python train.py --n_layer=11 --n_kv_head=3 --d_mlp=384 --vocab_size=2048 --tie_embeddings=true --init_std_o=0.00323 --optimizer="soap_variant" --lr=0.00495 --beta2=0.95 --lr_head=0.00909 --grad_clip=1.0 --warmup_steps=200 --seq_len=1024
Each number is 50 + 15 x the weight over its row's rms, rounded and kept within 0 to 99. Layers, rows and columns count from 0. The size before them is the row's rms in percent of the matrix's.

# layer 6 MLP up, 384x96, rms 0.148, rows 242-314, columns 48-95
101:24 67 63 45 00 33 38 22 46 41 41 45 40 30 49 29 49 90 68 54 79 34 29 63 24 32 39 42 50 53 56 62 50 68 56 38 52 39 56 41 47 68 33 41 56 56 62 52
103:51 39 39 28 67 34 53 46 34 59 53 32 44 37 67 73 29 30 51 55 59 72 34 85 44 33 44 53 32 86 53 47 39 57 55 61 50 21 71 73 47 51 59 57 73 35 31 60
104:41 63 38 70 72 43 24 54 67 50 37 35 47 60 57 38 48 45 66 59 49 17 36 45 38 53 56 57 59 43 50 28 51 37 51 59 38 23 38 36 70 66 38 77 57 30 48 33
096:64 42 56 71 48 41 62 67 46 66 43 29 66 69 69 53 51 52 52 68 51 58 59 40 35 71 34 51 33 67 26 41 36 43 66 55 39 18 41 84 58 32 68 28 59 31 42 55
095:40 49 31 61 34 56 66 37 46 30 43 28 45 51 54 33 51 40 85 23 76 39 43 57 27 59 44 68 53 49 64 58 34 63 69 41 20 47 53 49 54 56 76 28 27 51 55 61
082:40 68 39 69 56 56 67 56 50 59 52 42 45 28 46 55 61 64 48 56 69 40 16 47 53 54 69 65 76 22 73 48 30 56 29 54 44 35 64 29 14 49 57 30 41 66 74 39
070:24 52 56 66 48 47 72 64 85 20 72 38 56 55 70 42 50 54 27 41 45 50 43 64 26 58 44 42 58 34 60 51 38 40 53 36 52 53 51 68 58 57 69 31 70 51 54 35
096:34 10 83 51 53 63 49 58 52 27 45 60 49 79 27 63 49 58 49 46 59 42 55 31 30 71 62 45 55 36 51 55 34 68 43 28 62 27 29 24 60 43 62 25 66 27 55 44
097:61 59 42 19 64 35 58 52 67 35 71 48 44 21 46 84 50 53 65 57 65 55 55 71 36 32 53 47 49 56 34 36 71 59 62 66 36 76 51 63 37 65 71 45 34 60 68 69
086:59 34 42 41 70 52 45 62 52 41 55 66 65 53 66 49 57 60 40 44 72 43 47 43 47 36 55 61 44 51 61 45 54 67 56 61 86 63 81 63 65 99 70 68 46 33 56 58
106:58 67 45 53 40 54 55 70 61 37 62 65 27 60 53 32 45 39 67 46 35 86 40 70 46 65 29 58 52 56 29 66 38 42 77 57 10 70 50 27 61 47 54 31 70 31 41 38
094:49 51 39 64 48 75 35 39 35 49 35 43 55 66 49 20 34 78 11 77 57 51 42 26 93 73 48 54 39 78 61 41 41 69 54 52 55 69 57 64 52 33 69 57 61 45 38 58
100:70 68 13 32 37 50 54 73 50 55 42 31 41 36 62 21 60 57 34 52 53 55 46 59 59 32 48 36 35 72 15 57 41 54 12 56 26 42 29 74 59 54 68 34 50 70 46 19
108:24 48 36 62 67 77 76 29 42 45 58 68 52 71 73 31 64 45 61 21 69 57 48 38 44 58 57 35 30 25 22 56 64 57 52 56 65 49 73 56 11 30 45 40 51 27 55 42
095:11 45 49 79 63 33 35 29 46 57 51 72 31 46 77 45 74 42 83 65 83 62 45 58 52 59 53 34 50 59 19 80 66 21 37 45 31 33 62 28 37 47 53 74 44 55 46 57
103:54 51 50 37 62 37 77 61 55 44 46 53 79 57 40 68 48 45 55 40 33 59 53 35 41 32 54 48 61 93 56 47 54 45 42 67 40 33 64 30 46 50 22 64 52 52 54 74
107:46 61 76 41 67 58 59 64 41 26 44 66 42 43 66 55 38 62 75 35 51 38 28 70 68 50 52 47 32 36 46 27 39 28 66 79 63 47 60 62 69 54 43 67 65 66 47 37
107:42 33 63 89 41 54 26 30 37 56 65 93 39 68 23 41 56 55 53 47 94 60 55 55 48 61 41 86 48 61 29 50 53 41 36 35 39 50 56 43 56 35 51 51 68 40 48 20
096:45 52 63 42 46 51 62 33 18 45 65 56 59 51 73 20 44 13 42 62 31 57 34 62 64 49 64 52 43 44 57 27 50 74 40 80 55 22 39 68 41 54 23 34 43 58 47 53
088:67 33 61 56 14 79 61 23 48 56 55 27 44 83 67 49 48 38 38 54 50 45 37 61 55 38 31 73 50 52 38 53 26 27 29 73 35 30 57 67 39 50 39 40 55 71 53 60
105:72 71 60 39 50 53 66 36 54 56 59 57 71 25 40 62 27 49 41 55 45 66 67 60 45 36 61 17 39 29 80 62 51 79 23 57 19 60 55 50 54 36 48 68 68 55 48 52
101:41 39 42 70 69 44 53 73 36 63 51 29 55 38 74 45 61 34 45 48 53 69 55 54 67 41 22 51 31 80 44 21 67 68 57 35 39 31 50 47 51 55 48 48 53 72 53 60
103:38 56 34 54 24 97 43 44 51 31 43 75 46 57 55 71 71 39 78 51 40 43 59 56 43 58 27 43 46 33 72 58 45 69 64 58 47 67 46 58 49 56 51 68 37 52 35 37
123:24 46 15 53 49 60 58 42 43 51 50 36 35 54 46 64 63 56 36 51 58 13 47 34 30 48 71 19 52 65 74 49 51 65 84 56 77 69 63 38 44 59 41 75 52 55 27 52
099:26 27 50 54 45 45 57 27 46 52 37 37 26 56 25 54 53 50 49 62 61 57 60 46 47 41 18 46 27 64 57 54 50 56 33 51 66 41 55 47 34 52 50 46 38 50 69 38
108:39 26 36 56 78 79 53 66 49 50 42 35 56 94 53 48 58 42 70 42 53 53 59 72 31 40 58 57 53 45 57 50 72 50 67 53 32 89 60 46 23 63 43 82 43 45 63 48
116:37 63 30 31 48 67 50 52 56 73 58 50 36 41 53 59 33 33 57 52 61 38 48 72 73 56 37 36 80 78 54 58 53 59 54 48 71 42 40 49 42 47 72 45 30 76 66 11
102:52 36 81 45 65 52 39 36 54 58 55 68 34 66 51 25 56 67 51 60 79 33 57 68 57 26 43 29 44 38 48 26 27 57 35 40 45 58 58 36 33 68 15 82 46 65 42 47
116:34 34 56 56 40 67 46 53 36 40 60 71 63 46 44 58 40 42 61 43 81 49 52 76 73 49 42 13 36 67 26 47 27 42 48 58 70 73 61 49 00 34 50 44 27 55 36 49
091:29 80 68 72 51 33 27 51 33 43 57 71 25 38 48 32 59 43 54 26 83 67 51 66 52 83 50 44 40 56 29 36 34 47 25 60 45 31 52 46 56 48 52 54 38 32 47 54
100:25 28 45 66 80 44 35 45 50 68 71 58 83 58 26 65 40 55 43 23 50 31 18 21 42 49 52 33 52 64 39 67 54 55 58 62 31 50 68 31 25 55 64 58 64 53 47 56
106:53 68 46 31 40 50 99 55 56 63 53 44 40 53 44 26 45 50 62 48 44 48 42 85 35 23 26 34 46 41 44 35 43 54 53 45 59 34 28 37 38 55 13 59 35 38 69 51
104:44 50 74 42 35 26 69 56 69 61 53 70 51 40 55 89 51 81 59 18 59 54 51 54 45 41 52 22 17 72 62 70 74 50 48 56 57 54 31 54 58 12 62 45 46 43 65 57
101:32 52 66 50 59 71 53 66 61 38 58 55 37 43 41 21 26 64 46 62 64 58 13 49 62 56 54 46 68 36 35 38 47 27 47 44 47 50 67 53 40 65 70 49 61 43 52 22
107:24 64 69 27 36 39 52 47 54 29 36 38 44 32 57 45 52 90 53 52 55 31 54 43 64 31 36 50 41 68 33 55 52 58 67 61 88 70 52 72 44 41 63 36 47 59 48 61
094:60 67 59 75 39 73 73 51 53 47 51 45 45 43 54 43 72 58 78 66 64 66 45 72 63 44 54 56 59 54 39 30 36 23 70 45 55 44 37 42 61 44 61 44 38 54 70 35
098:61 42 73 55 55 59 53 63 49 24 69 43 30 51 41 27 76 78 46 26 55 74 91 50 23 37 36 56 63 62 54 33 59 40 62 45 35 51 74 66 62 74 62 43 84 33 41 56
097:30 50 54 57 38 48 42 75 68 39 56 59 62 41 38 48 40 54 34 53 61 47 38 67 55 58 44 11 66 84 53 57 58 30 93 59 56 62 40 51 69 30 65 67 62 43 31 38
107:76 57 48 40 52 51 56 57 71 28 51 41 59 63 60 38 75 78 48 48 61 44 49 44 61 35 27 64 39 40 50 30 25 57 22 96 54 41 59 33 58 65 38 44 40 30 51 61
095:84 18 29 69 53 69 56 55 22 85 58 63 52 62 54 53 36 48 51 47 47 64 50 57 52 57 64 62 46 65 53 40 40 20 60 27 63 70 66 19 39 58 49 61 60 59 61 80
088:48 34 58 48 41 71 64 53 59 45 37 26 63 44 36 51 65 61 66 66 64 60 44 56 53 63 44 63 52 35 69 60 39 77 53 43 35 30 62 45 52 39 50 43 55 81 28 81
092:40 54 24 39 42 26 46 39 34 49 33 43 36 50 66 63 52 46 57 61 69 56 32 66 47 47 34 56 71 60 59 88 41 56 54 72 46 43 75 57 54 40 70 31 48 31 42 60
085:29 96 63 57 29 58 55 21 43 61 51 44 64 46 53 53 19 39 39 42 62 65 39 48 57 89 83 36 66 53 64 36 44 35 42 59 40 42 55 49 64 15 53 60 60 65 48 42
101:31 56 52 51 45 52 60 36 56 60 79 71 64 42 37 08 49 64 73 57 58 32 58 49 25 45 33 45 60 47 52 35 68 72 60 50 63 65 61 41 50 44 21 70 52 61 49 14
093:48 54 53 75 63 70 59 42 52 75 34 64 40 68 60 63 59 42 48 32 73 57 44 24 67 36 72 47 62 58 53 84 49 47 04 56 39 36 45 41 75 60 48 44 40 52 37 45
063:71 40 52 83 55 61 71 35 69 15 43 32 56 53 59 56 31 40 39 59 69 54 62 53 31 31 57 40 65 36 50 44 69 45 38 28 49 52 33 49 67 62 30 26 30 50 47 39
117:80 64 51 43 46 70 43 35 36 58 51 43 47 27 44 30 37 39 49 46 74 34 28 52 59 58 47 54 46 54 87 30 65 54 69 31 30 46 58 34 45 40 52 50 46 34 42 56
097:50 60 55 59 28 40 32 84 47 81 71 40 66 45 35 55 44 45 45 72 49 56 72 49 57 50 39 37 65 55 43 46 53 75 45 41 65 75 37 37 61 34 47 32 40 54 05 50
089:42 24 38 57 40 74 55 49 38 43 42 40 45 38 62 39 49 65 37 40 75 45 56 51 44 46 51 50 66 52 43 80 53 44 25 56 50 53 71 62 51 56 32 48 64 57 32 46
102:33 54 56 32 66 46 56 46 48 52 42 46 50 61 69 70 56 58 53 48 40 54 79 59 26 47 11 46 30 49 55 35 54 45 43 59 45 56 52 55 65 47 71 59 45 67 25 26
101:63 67 41 55 55 54 38 67 60 47 41 55 59 61 54 54 78 54 46 54 44 26 41 53 38 27 62 35 55 59 08 50 33 36 54 63 36 41 80 60 32 29 50 46 57 47 73 46
106:45 58 53 49 48 83 54 20 55 58 29 58 55 47 60 46 59 50 46 48 43 58 60 54 47 46 54 32 39 66 56 55 25 50 51 54 44 55 38 61 52 84 40 49 99 60 35 48
093:50 49 28 43 73 49 63 58 62 54 43 37 46 42 67 66 50 57 80 62 48 40 49 43 41 48 55 68 48 44 48 76 38 29 54 66 46 60 65 31 35 63 31 65 59 46 65 38
076:61 45 55 53 60 11 53 38 66 38 62 52 63 55 51 88 36 38 52 39 06 34 33 55 26 53 57 47 44 29 72 81 52 59 53 39 32 51 70 33 46 58 48 33 50 40 61 32
098:29 42 61 65 30 40 85 31 26 45 58 45 43 61 45 46 54 28 35 56 63 52 60 64 75 58 37 37 22 63 57 43 72 07 32 56 48 23 55 55 69 44 70 55 73 31 57 40
085:58 46 56 47 17 37 72 54 43 61 76 56 47 66 64 36 50 40 35 55 76 33 33 52 55 61 40 80 79 72 79 42 76 59 57 77 58 49 39 70 45 38 49 46 65 32 56 60
104:74 60 32 89 46 50 37 47 50 41 65 62 44 40 23 49 61 50 38 51 34 62 73 52 42 43 07 42 56 74 68 73 32 45 42 55 33 73 51 55 71 41 45 47 44 41 36 60
103:29 55 35 31 48 55 24 69 70 54 70 32 39 20 61 66 39 56 68 43 61 65 55 44 33 32 50 49 62 42 62 57 50 50 42 64 55 33 46 36 16 80 37 49 71 40 31 23
102:46 32 59 46 46 52 62 17 19 62 57 58 39 44 51 70 47 14 53 39 47 49 30 57 56 55 59 56 33 16 26 55 63 69 66 44 69 47 47 44 37 32 60 57 61 38 39 53
093:55 84 53 70 54 43 64 31 58 58 64 27 77 58 44 66 37 25 36 56 50 60 58 54 58 37 23 49 49 71 47 33 39 60 78 49 34 37 32 47 39 40 68 23 71 42 18 49
115:87 84 62 28 29 35 63 54 41 69 64 60 46 65 45 51 44 79 43 63 54 51 65 68 60 60 44 42 55 74 66 58 43 58 44 31 42 24 85 47 60 81 52 46 62 25 52 41
097:50 64 28 69 36 67 64 48 72 53 51 45 64 40 62 66 65 59 39 63 44 60 54 50 79 40 45 54 39 68 46 47 42 91 49 38 52 42 49 61 51 38 38 54 19 45 15 36
091:50 43 59 35 56 45 49 51 49 31 67 59 73 58 45 57 42 69 73 56 31 30 35 48 59 49 32 61 57 19 66 19 51 44 56 52 22 34 60 54 43 61 47 76 31 35 58 70
119:24 55 48 73 54 51 52 38 58 65 79 49 54 55 63 73 46 73 25 64 67 56 74 54 43 72 35 47 47 35 39 46 60 46 42 51 44 36 59 65 24 52 51 06 59 54 56 45
090:35 45 36 58 78 48 80 35 56 38 76 77 68 33 64 80 44 67 64 72 46 52 49 61 39 73 49 33 40 52 60 71 48 47 54 53 53 66 39 73 59 54 62 54 72 70 43 72
118:39 65 33 32 34 67 75 51 31 32 49 77 78 66 40 59 50 59 40 22 47 72 55 58 53 51 48 47 35 51 65 33 18 51 63 36 56 35 60 62 37 46 65 62 34 49 51 51
100:63 22 20 12 59 57 46 34 32 43 32 48 41 63 89 46 58 40 60 55 47 39 54 46 73 47 75 46 30 40 50 53 49 76 36 72 58 41 42 45 51 52 60 54 56 51 42 46
095:35 38 54 64 31 47 70 37 46 39 21 26 53 58 64 66 72 52 45 38 30 49 59 72 41 61 32 40 52 39 73 70 59 78 72 43 64 46 16 72 38 38 47 18 71 33 33 81
106:69 54 40 65 52 54 59 46 44 55 59 20 42 70 41 24 61 25 41 51 60 46 22 75 41 51 57 69 48 92 53 57 49 63 40 57 28 70 67 52 41 51 53 24 81 36 47 31
119:54 44 39 40 59 69 44 46 60 42 36 49 66 50 42 45 43 59 57 37 45 38 45 25 56 53 31 48 53 71 27 53 58 22 79 69 71 21 30 82 37 74 30 47 60 42 35 46
102:71 49 23 50 25 72 61 48 48 26 78 49 45 44 50 64 60 77 32 53 83 39 57 28 42 76 56 47 66 59 41 53 23 77 49 36 63 42 33 52 60 39 71 55 35 46 41 47
097:28 32 65 54 52 38 57 68 52 47 51 30 33 47 48 44 43 61 67 42 51 23 62 81 66 26 57 50 58 53 46 38 31 48 59 51 34 33 49 39 44 46 37 40 75 37 41 18
110:63 46 39 55 01 67 50 44 40 44 56 85 65 52 43 26 47 51 73 45 41 27 65 90 73 58 68 60 55 20 61 66 62 34 48 65 36 47 43 41 54 66 59 54 45 45 53 67
# layer 6 MLP down (transposed), 384x96, rms 0.143, rows 242-313, columns 48-95
097:31 53 40 60 74 25 73 22 52 40 96 51 40 66 62 72 47 45 40 45 66 59 32 52 53 36 57 77 32 21 71 50 61 21 34 44 77 44 46 67 43 88 42 66 38 46 54 61
100:55 66 71 37 48 37 64 43 16 55 58 23 31 26 41 43 70 32 67 58 75 45 47 31 60 54 52 61 45 45 35 48 42 40 44 59 68 61 29 56 38 59 93 51 60 48 40 38
104:53 42 63 30 52 56 50 46 25 54 41 46 56 27 35 39 33 54 48 44 04 64 18 55 78 21 57 64 45 48 34 40 49 15 50 62 52 29 62 61 48 42 56 51 62 30 55 56
096:54 51 60 70 55 44 24 56 24 63 33 48 48 36 63 54 20 65 52 62 28 51 37 53 28 02 64 19 48 33 41 56 56 80 62 53 47 39 80 57 47 57 45 62 29 56 56 77
093:72 47 33 57 45 21 23 63 63 63 50 53 39 44 54 45 37 48 66 60 23 57 47 24 43 68 46 55 17 64 48 73 59 33 50 62 36 61 34 33 40 62 57 47 60 58 32 65
090:53 37 62 54 27 54 49 58 62 51 49 66 32 45 44 39 71 54 58 46 41 64 75 48 64 81 32 56 67 67 76 42 63 62 84 55 79 39 59 46 43 62 44 61 55 32 34 46
088:35 57 28 44 58 49 40 48 60 53 56 49 49 48 22 46 34 68 64 37 36 45 65 41 89 70 35 57 57 69 31 57 49 51 46 61 30 61 35 53 43 39 42 40 39 65 62 64
087:52 50 30 28 37 37 63 43 51 68 38 64 53 21 80 49 53 33 48 52 30 63 33 50 54 56 40 50 54 50 48 63 42 50 76 43 69 33 35 68 46 78 34 67 46 26 33 51
093:49 47 62 76 50 24 73 53 38 47 41 66 55 24 45 45 72 22 66 42 55 44 46 24 57 43 32 35 36 48 52 58 61 35 52 25 72 22 46 52 29 38 45 63 41 31 04 40
080:60 30 66 56 47 58 40 44 30 49 35 48 75 28 39 63 59 50 77 38 42 60 42 82 30 32 61 64 51 56 46 33 76 46 45 47 93 59 63 58 37 41 50 39 46 61 61 39
106:51 47 60 42 57 64 35 31 29 72 41 34 45 44 36 53 52 35 58 40 68 52 70 14 78 48 47 61 46 16 55 35 32 77 15 46 47 59 39 62 20 28 68 56 52 52 54 31
115:79 64 40 45 45 38 57 44 89 50 58 46 53 70 41 41 37 52 60 32 49 63 40 23 68 58 27 48 33 74 60 63 45 45 83 73 29 67 37 56 32 80 46 42 59 84 60 59
095:46 38 72 70 84 40 22 42 55 45 13 22 41 55 48 68 39 44 35 64 59 63 46 43 40 62 33 71 49 40 49 69 75 50 42 41 66 45 37 79 58 48 50 35 51 41 53 62
113:53 43 56 34 43 51 76 44 63 45 72 27 68 56 34 35 64 44 52 42 64 43 50 74 74 40 39 85 64 50 53 88 53 34 37 52 74 48 56 67 24 64 46 50 45 52 64 33
101:50 63 62 11 50 47 69 45 42 23 46 43 52 42 88 54 69 28 35 69 17 44 69 41 31 29 77 47 53 38 49 43 63 62 49 49 46 49 43 44 48 70 32 44 61 46 55 42
115:71 55 12 45 48 60 39 32 50 42 35 53 51 59 57 50 49 35 67 45 45 75 34 53 67 63 38 40 44 41 35 37 40 77 53 65 54 66 58 53 60 39 44 49 77 52 40 31
115:57 60 54 61 48 53 47 43 54 32 17 45 38 62 41 27 40 32 50 05 62 46 76 57 40 49 68 67 49 49 42 49 70 49 60 39 59 38 29 63 26 37 40 46 26 38 71 55
106:34 36 57 47 58 65 59 71 18 49 52 67 44 34 56 43 64 59 55 46 39 54 34 23 46 72 50 44 42 46 55 80 44 59 54 18 81 66 31 44 21 58 64 70 44 32 64 31
069:62 36 56 44 33 44 59 54 50 67 56 27 53 37 52 44 82 61 53 62 68 40 49 63 63 73 38 51 54 54 28 18 28 33 37 38 42 50 47 48 75 36 66 64 65 77 49 50
097:55 61 49 54 51 38 37 58 32 53 37 35 55 40 41 49 40 52 26 71 64 48 42 16 36 74 58 18 53 33 55 34 44 65 58 23 73 39 50 36 50 33 63 64 50 36 40 41
097:30 65 70 17 45 49 67 67 55 61 56 42 19 58 46 39 51 71 55 74 59 44 47 52 53 56 30 63 37 64 49 44 33 26 52 39 64 52 30 73 62 26 62 32 67 32 49 49
118:37 55 15 54 58 40 43 25 20 23 37 39 65 57 14 41 61 48 48 54 35 39 43 43 21 52 55 48 73 34 60 45 41 46 58 61 49 59 62 43 43 62 34 84 51 27 55 35
111:62 44 49 49 43 54 38 47 47 63 72 55 42 16 53 51 37 42 59 66 70 03 58 46 56 39 74 18 47 59 71 57 53 52 52 56 17 54 69 60 52 59 40 81 44 65 59 58
125:72 69 62 67 55 61 57 40 44 64 61 60 44 56 44 63 73 60 67 43 59 55 72 40 41 68 57 40 29 49 46 48 32 44 42 79 43 43 21 59 48 57 47 73 49 39 29 27
097:47 48 67 67 59 63 43 61 73 46 44 45 44 63 53 44 30 48 58 67 31 60 47 19 41 69 72 42 45 16 65 57 47 35 65 51 61 60 43 38 95 61 22 60 26 62 52 37
115:51 40 41 56 52 47 23 65 41 63 45 46 64 62 44 32 30 76 63 61 49 41 33 07 37 53 40 57 76 47 23 61 35 28 88 60 51 56 24 28 48 53 72 66 46 52 24 58
107:30 42 51 69 39 48 57 55 71 51 49 40 53 33 39 56 33 46 37 47 62 65 69 67 70 61 48 54 42 48 39 65 38 28 60 65 57 49 27 58 33 57 61 73 34 44 28 48
090:30 54 66 66 55 60 57 71 48 47 53 40 36 19 68 31 36 52 57 47 50 32 37 60 84 78 63 74 37 73 69 61 76 48 40 45 73 42 48 23 49 85 56 60 51 50 38 32
118:30 60 49 60 58 98 11 42 49 41 93 34 63 43 58 47 39 67 63 56 33 49 44 61 46 43 39 49 50 70 74 47 78 42 35 53 71 44 46 32 30 44 47 34 32 54 53 51
083:74 47 70 54 63 37 41 84 41 51 59 39 61 46 39 28 44 58 62 63 41 39 49 46 37 35 25 66 42 68 81 31 46 56 42 42 54 42 56 29 57 35 53 45 39 44 55 73
117:33 62 42 65 32 72 57 48 31 44 54 33 30 40 51 80 65 30 38 93 54 40 62 61 35 53 58 46 50 61 34 13 24 64 61 15 66 33 61 99 52 41 44 32 34 47 50 55
085:45 92 40 56 28 43 56 57 55 38 56 44 34 48 53 39 46 58 75 64 34 41 61 46 61 62 64 64 45 72 58 31 57 45 47 30 37 53 50 45 48 52 35 57 62 68 68 52
094:48 39 57 68 35 45 26 18 28 43 38 44 40 61 46 54 65 57 50 42 73 48 22 55 48 49 50 77 65 75 29 50 52 27 46 49 39 37 40 40 74 49 21 62 41 66 82 36
101:66 38 62 56 37 65 50 49 35 78 34 58 44 40 39 60 50 64 62 37 71 50 44 42 27 41 65 57 55 65 76 36 39 61 68 25 51 66 59 33 51 47 26 63 39 39 59 76
109:34 66 48 49 27 59 66 44 65 54 38 65 49 42 35 18 65 26 34 63 40 64 51 46 61 42 33 30 60 54 56 31 73 22 53 48 48 58 62 56 24 29 56 30 32 69 39 58
084:68 54 45 47 59 53 50 68 58 65 70 43 62 17 41 66 59 51 50 42 43 28 32 57 62 28 67 48 52 65 12 60 61 47 31 52 50 48 56 52 70 16 63 65 40 51 46 41
106:63 50 57 45 48 24 57 22 26 54 44 25 47 58 49 58 19 58 48 99 89 45 36 33 60 51 43 64 44 58 67 60 42 47 46 64 82 76 46 30 39 39 73 40 46 67 34 42
102:41 42 37 20 99 62 48 33 32 62 38 33 54 28 44 38 36 59 67 58 43 75 51 45 42 44 17 64 58 53 40 67 27 54 26 44 59 66 68 51 11 52 81 66 66 50 43 47
115:50 47 76 44 25 37 50 56 65 35 61 50 60 73 31 39 45 59 82 60 59 47 62 42 55 73 46 38 54 45 65 54 46 46 72 49 61 49 49 53 60 31 55 33 71 54 53 80
094:67 26 60 38 47 51 57 34 44 54 26 63 54 59 33 74 54 80 61 23 10 42 50 63 53 61 42 63 49 34 52 60 65 55 66 39 57 57 65 60 64 67 43 50 40 62 68 76
088:56 39 43 28 49 21 43 51 35 79 64 39 66 47 55 34 58 56 32 33 54 38 38 45 24 45 82 32 54 54 36 48 43 52 47 77 29 24 75 41 72 39 69 39 56 64 57 37
095:46 57 56 49 53 72 43 66 19 50 38 47 29 36 41 26 70 33 64 33 57 38 40 65 19 54 81 56 55 63 50 64 53 49 36 56 74 66 52 40 28 52 83 44 20 57 43 61
085:50 25 68 47 28 57 51 63 30 71 34 65 38 60 33 68 34 46 50 43 52 52 43 06 70 67 42 46 69 73 39 55 30 25 46 58 64 52 37 31 61 44 38 64 61 52 71 52
115:51 62 91 56 56 24 35 51 70 59 55 42 42 53 47 60 41 57 53 42 16 60 68 37 64 35 54 31 53 38 75 28 45 61 39 71 27 63 59 75 93 63 54 46 56 54 36 50
089:64 31 63 61 28 49 62 79 44 49 71 52 39 39 67 74 53 57 40 48 47 49 35 33 48 70 64 52 54 41 67 38 58 51 58 70 28 40 41 75 63 29 20 27 37 50 56 43
085:37 53 54 37 50 48 27 66 65 94 96 45 49 72 28 66 74 52 66 38 41 41 60 57 99 56 46 59 34 56 48 77 41 69 64 60 48 46 49 80 43 60 31 51 68 60 63 66
114:44 74 70 31 39 42 55 73 71 62 34 70 29 46 69 64 56 09 30 43 39 34 36 47 70 49 47 59 66 36 41 30 69 44 71 32 61 25 36 35 38 51 44 38 49 40 47 26
108:56 34 56 54 54 52 23 54 77 51 51 60 36 93 49 75 48 45 56 20 39 36 43 54 40 32 43 45 44 64 54 67 50 57 38 31 34 59 73 68 46 34 61 34 49 42 57 88
086:53 47 64 44 63 29 52 77 49 58 48 34 17 41 36 38 51 28 50 30 34 53 63 50 52 47 59 64 68 34 37 49 43 45 53 63 39 53 31 20 25 53 59 16 35 54 54 16
095:67 49 53 30 30 58 23 51 16 25 45 49 51 59 60 26 68 41 70 46 47 63 30 28 33 60 60 74 70 62 23 54 32 51 31 51 47 56 19 43 52 39 44 52 64 35 71 57
103:47 25 41 65 32 34 32 30 34 67 51 44 51 60 74 40 34 30 56 71 58 39 56 61 59 68 38 58 53 95 70 47 71 19 47 40 65 72 49 44 43 60 40 44 42 47 19 45
105:59 63 29 50 54 53 20 64 48 46 42 47 51 28 53 23 69 55 71 46 37 15 48 57 63 51 49 39 58 51 41 48 37 45 48 33 44 61 38 15 51 41 99 41 53 58 59 43
104:81 63 49 53 80 51 72 53 62 69 75 48 38 66 59 71 26 57 64 35 27 54 70 32 41 29 53 67 30 44 24 76 43 33 42 73 53 65 61 45 52 20 28 46 48 68 47 72
062:51 51 20 52 52 62 32 42 71 47 80 35 47 61 59 42 66 75 63 25 76 31 68 63 92 24 64 54 34 57 50 49 57 47 53 51 52 69 25 65 56 44 42 56 44 57 83 51
102:50 72 47 56 49 47 15 55 23 44 32 50 58 47 61 71 40 79 47 56 17 41 56 41 57 65 44 61 56 39 23 75 48 54 37 49 36 60 44 56 43 49 68 62 68 48 47 55
091:40 39 54 25 69 57 44 57 45 48 48 41 45 24 58 31 36 45 39 50 18 56 43 41 41 60 46 52 76 31 61 46 58 41 66 33 30 33 22 58 36 57 49 66 69 48 35 47
100:35 43 46 43 47 60 54 56 74 56 77 49 50 57 56 61 33 46 64 67 59 45 48 18 55 57 68 67 41 20 43 24 34 50 52 44 45 65 69 67 52 10 59 42 45 52 49 51
109:57 38 62 31 67 66 57 44 67 58 59 69 16 45 44 27 56 31 44 64 41 57 87 64 42 26 41 37 55 30 62 55 71 51 54 70 63 43 30 56 26 47 85 53 40 58 41 72
102:66 57 46 72 16 52 29 62 63 37 52 42 67 46 46 32 52 61 44 25 46 53 46 23 40 62 42 27 29 54 46 34 43 35 76 54 76 32 18 52 34 37 50 56 55 58 54 58
077:35 37 84 44 55 34 23 58 25 78 38 57 74 40 52 23 56 51 45 56 60 24 45 47 46 56 58 41 42 51 53 26 29 54 51 43 61 63 65 53 85 55 58 58 69 70 39 28
128:55 64 64 50 40 47 66 69 51 55 40 63 32 47 46 49 50 81 37 49 45 72 50 70 62 88 35 58 42 44 66 33 58 56 42 61 71 44 41 27 55 44 56 36 63 57 51 65
076:56 58 52 62 32 45 28 54 54 39 23 46 57 58 31 38 47 23 64 24 26 34 51 65 55 46 50 55 33 59 48 31 65 52 40 60 21 47 39 52 98 11 53 34 37 76 62 33
096:29 36 72 42 35 49 38 45 38 74 48 27 42 49 44 34 50 49 53 69 69 88 48 42 61 18 67 49 44 53 45 27 53 42 59 82 35 35 56 41 46 50 48 54 27 54 39 69
119:60 76 41 55 41 56 49 61 54 52 34 88 60 68 55 59 49 28 78 66 50 58 13 45 53 63 39 57 45 29 37 51 49 66 56 80 57 47 19 34 51 52 66 41 39 58 51 67
088:36 41 74 74 40 62 48 38 31 39 32 26 23 19 59 40 22 29 54 51 41 65 45 50 51 56 49 58 58 49 44 65 57 59 66 38 53 42 43 31 66 44 51 23 45 58 54 40
111:23 52 49 11 21 35 64 66 50 69 60 67 42 61 65 49 45 38 23 60 30 67 38 40 36 59 52 42 37 54 57 37 63 66 54 27 38 56 71 66 38 65 52 59 45 52 32 58
099:49 69 45 59 35 38 37 20 68 58 70 58 35 56 31 80 57 24 44 52 42 44 47 47 49 64 48 44 78 64 54 52 46 73 51 34 58 45 58 58 27 27 44 52 51 41 42 47
080:48 38 35 31 33 49 53 37 53 55 77 63 53 74 56 39 57 78 51 42 45 47 54 38 60 56 52 52 34 74 43 46 80 51 31 75 32 65 60 57 76 36 27 62 42 99 71 52
129:68 24 30 50 58 43 49 40 43 82 39 52 75 48 57 32 67 52 48 67 59 53 47 74 48 68 38 41 51 65 66 56 41 64 39 32 38 69 92 62 29 77 80 60 56 39 56 57
107:49 51 48 41 53 38 36 45 47 53 58 69 77 43 67 70 52 45 27 72 42 46 52 88 52 31 25 27 41 39 66 36 54 19 34 41 58 68 93 41 47 50 34 44 64 39 64 44
094:59 52 35 30 32 37 42 60 51 44 66 51 55 82 50 30 24 13 60 56 31 49 53 58 42 39 24 55 33 46 37 48 65 58 41 47 42 52 83 37 44 59 34 82 54 40 62 28
100:51 43 38 46 45 45 57 24 61 53 35 54 60 40 45 42 59 26 50 32 42 41 43 35 58 34 67 26 62 26 69 52 47 46 41 23 74 47 69 58 35 21 36 53 39 45 55 41